Each number is 50 + 10 x the weight over its row's rms, rounded and kept within 0 to 99. Layers, rows and columns count from 0. The size before them is the row's rms in percent of the matrix's.

# layer 9 attention value, 64x64, rms 0.151, rows 51-63, columns 0-63
109:44 61 51 47 46 50 35 40 55 66 62 35 42 49 48 69 66 51 40 38 43 46 57 60 50 29 46 54 66 63 54 58 72 35 45 44 53 55 66 51 67 46 66 61 61 44 50 59 44 50 46 51 52 38 47 45 58 48 53 44 63 36 67 63
097:61 47 47 43 60 39 63 55 47 46 45 64 63 43 63 53 69 35 61 47 47 58 42 49 46 62 60 55 29 42 54 36 42 57 52 55 46 39 44 50 21 36 48 50 60 67 57 61 63 47 43 46 44 43 56 61 61 57 34 63 36 50 43 44
118:50 45 60 43 43 51 56 38 54 54 60 46 55 54 42 56 41 70 42 55 48 42 55 51 50 51 48 43 64 60 30 49 43 34 37 34 56 69 65 61 43 46 52 67 63 36 27 48 48 60 42 50 49 55 47 49 58 27 46 40 66 35 53 61
086:42 37 66 48 60 30 55 44 58 66 55 44 50 64 72 69 34 45 59 29 51 38 67 51 53 40 54 63 40 52 49 62 50 43 50 56 68 56 43 62 35 64 43 39 55 53 57 64 47 44 47 46 47 53 53 57 34 45 56 49 48 58 62 51
106:40 54 45 48 45 48 61 31 64 52 59 48 62 61 46 34 41 67 59 57 54 44 41 33 45 57 66 30 49 57 53 71 39 66 53 41 43 47 47 58 47 60 52 54 56 48 44 43 48 64 43 52 54 57 44 41 34 56 53 50 50 85 55 47
102:56 44 72 52 38 45 52 54 38 45 37 43 48 53 57 50 62 24 65 63 43 27 52 47 53 49 54 54 42 49 55 56 58 55 66 46 36 61 39 61 39 41 58 42 44 63 50 50 51 40 52 48 47 44 71 52 42 53 31 47 44 45 77 47
116:55 52 58 46 56 61 51 35 49 65 52 54 41 45 46 61 48 65 52 30 55 49 48 45 39 52 42 66 70 38 57 63 52 29 40 52 51 48 52 67 61 61 44 74 48 50 30 58 33 50 56 43 51 58 47 43 51 32 46 46 40 54 37 66
109:48 52 49 53 51 45 50 65 61 45 43 49 54 54 56 48 45 40 42 58 42 69 36 25 58 47 64 29 56 51 60 40 50 85 55 49 47 42 31 40 47 48 50 47 37 71 48 60 55 49 48 54 48 50 56 55 56 61 44 59 59 58 65 39
115:42 31 49 54 45 49 40 44 39 58 40 47 45 62 66 47 74 58 53 57 50 39 59 39 59 40 43 58 61 41 69 51 65 28 52 48 47 54 58 78 56 56 54 49 58 45 45 43 47 42 54 63 49 50 59 40 49 27 62 48 37 58 57 56
113:49 65 47 53 54 44 46 60 54 47 57 51 61 56 47 52 53 50 47 57 60 45 36 63 56 54 52 48 32 64 31 65 41 46 49 48 51 46 35 30 76 29 40 53 44 74 66 58 38 58 42 44 46 41 35 44 40 54 50 62 52 60 45 41
091:39 38 45 57 35 49 69 48 46 48 63 50 54 62 62 46 42 48 58 52 57 53 73 51 50 43 56 44 57 45 76 55 35 51 30 44 80 38 46 54 46 72 43 53 53 40 52 49 45 52 40 49 52 56 58 46 60 55 63 62 66 49 46 58
102:51 61 61 45 58 43 50 49 48 48 45 40 43 52 27 59 48 68 32 55 44 42 40 61 55 65 46 55 44 39 27 50 53 58 53 46 47 52 30 59 51 37 63 61 55 57 53 36 39 41 65 60 44 45 43 55 54 44 36 55 31 72 59 43
089:49 37 34 56 38 48 70 54 49 27 54 47 58 54 57 69 51 29 53 63 55 54 38 38 60 58 70 53 60 55 61 49 47 62 55 42 47 53 61 47 46 41 56 41 41 36 41 45 44 58 49 72 55 61 52 42 54 46 28 59 43 48 47 61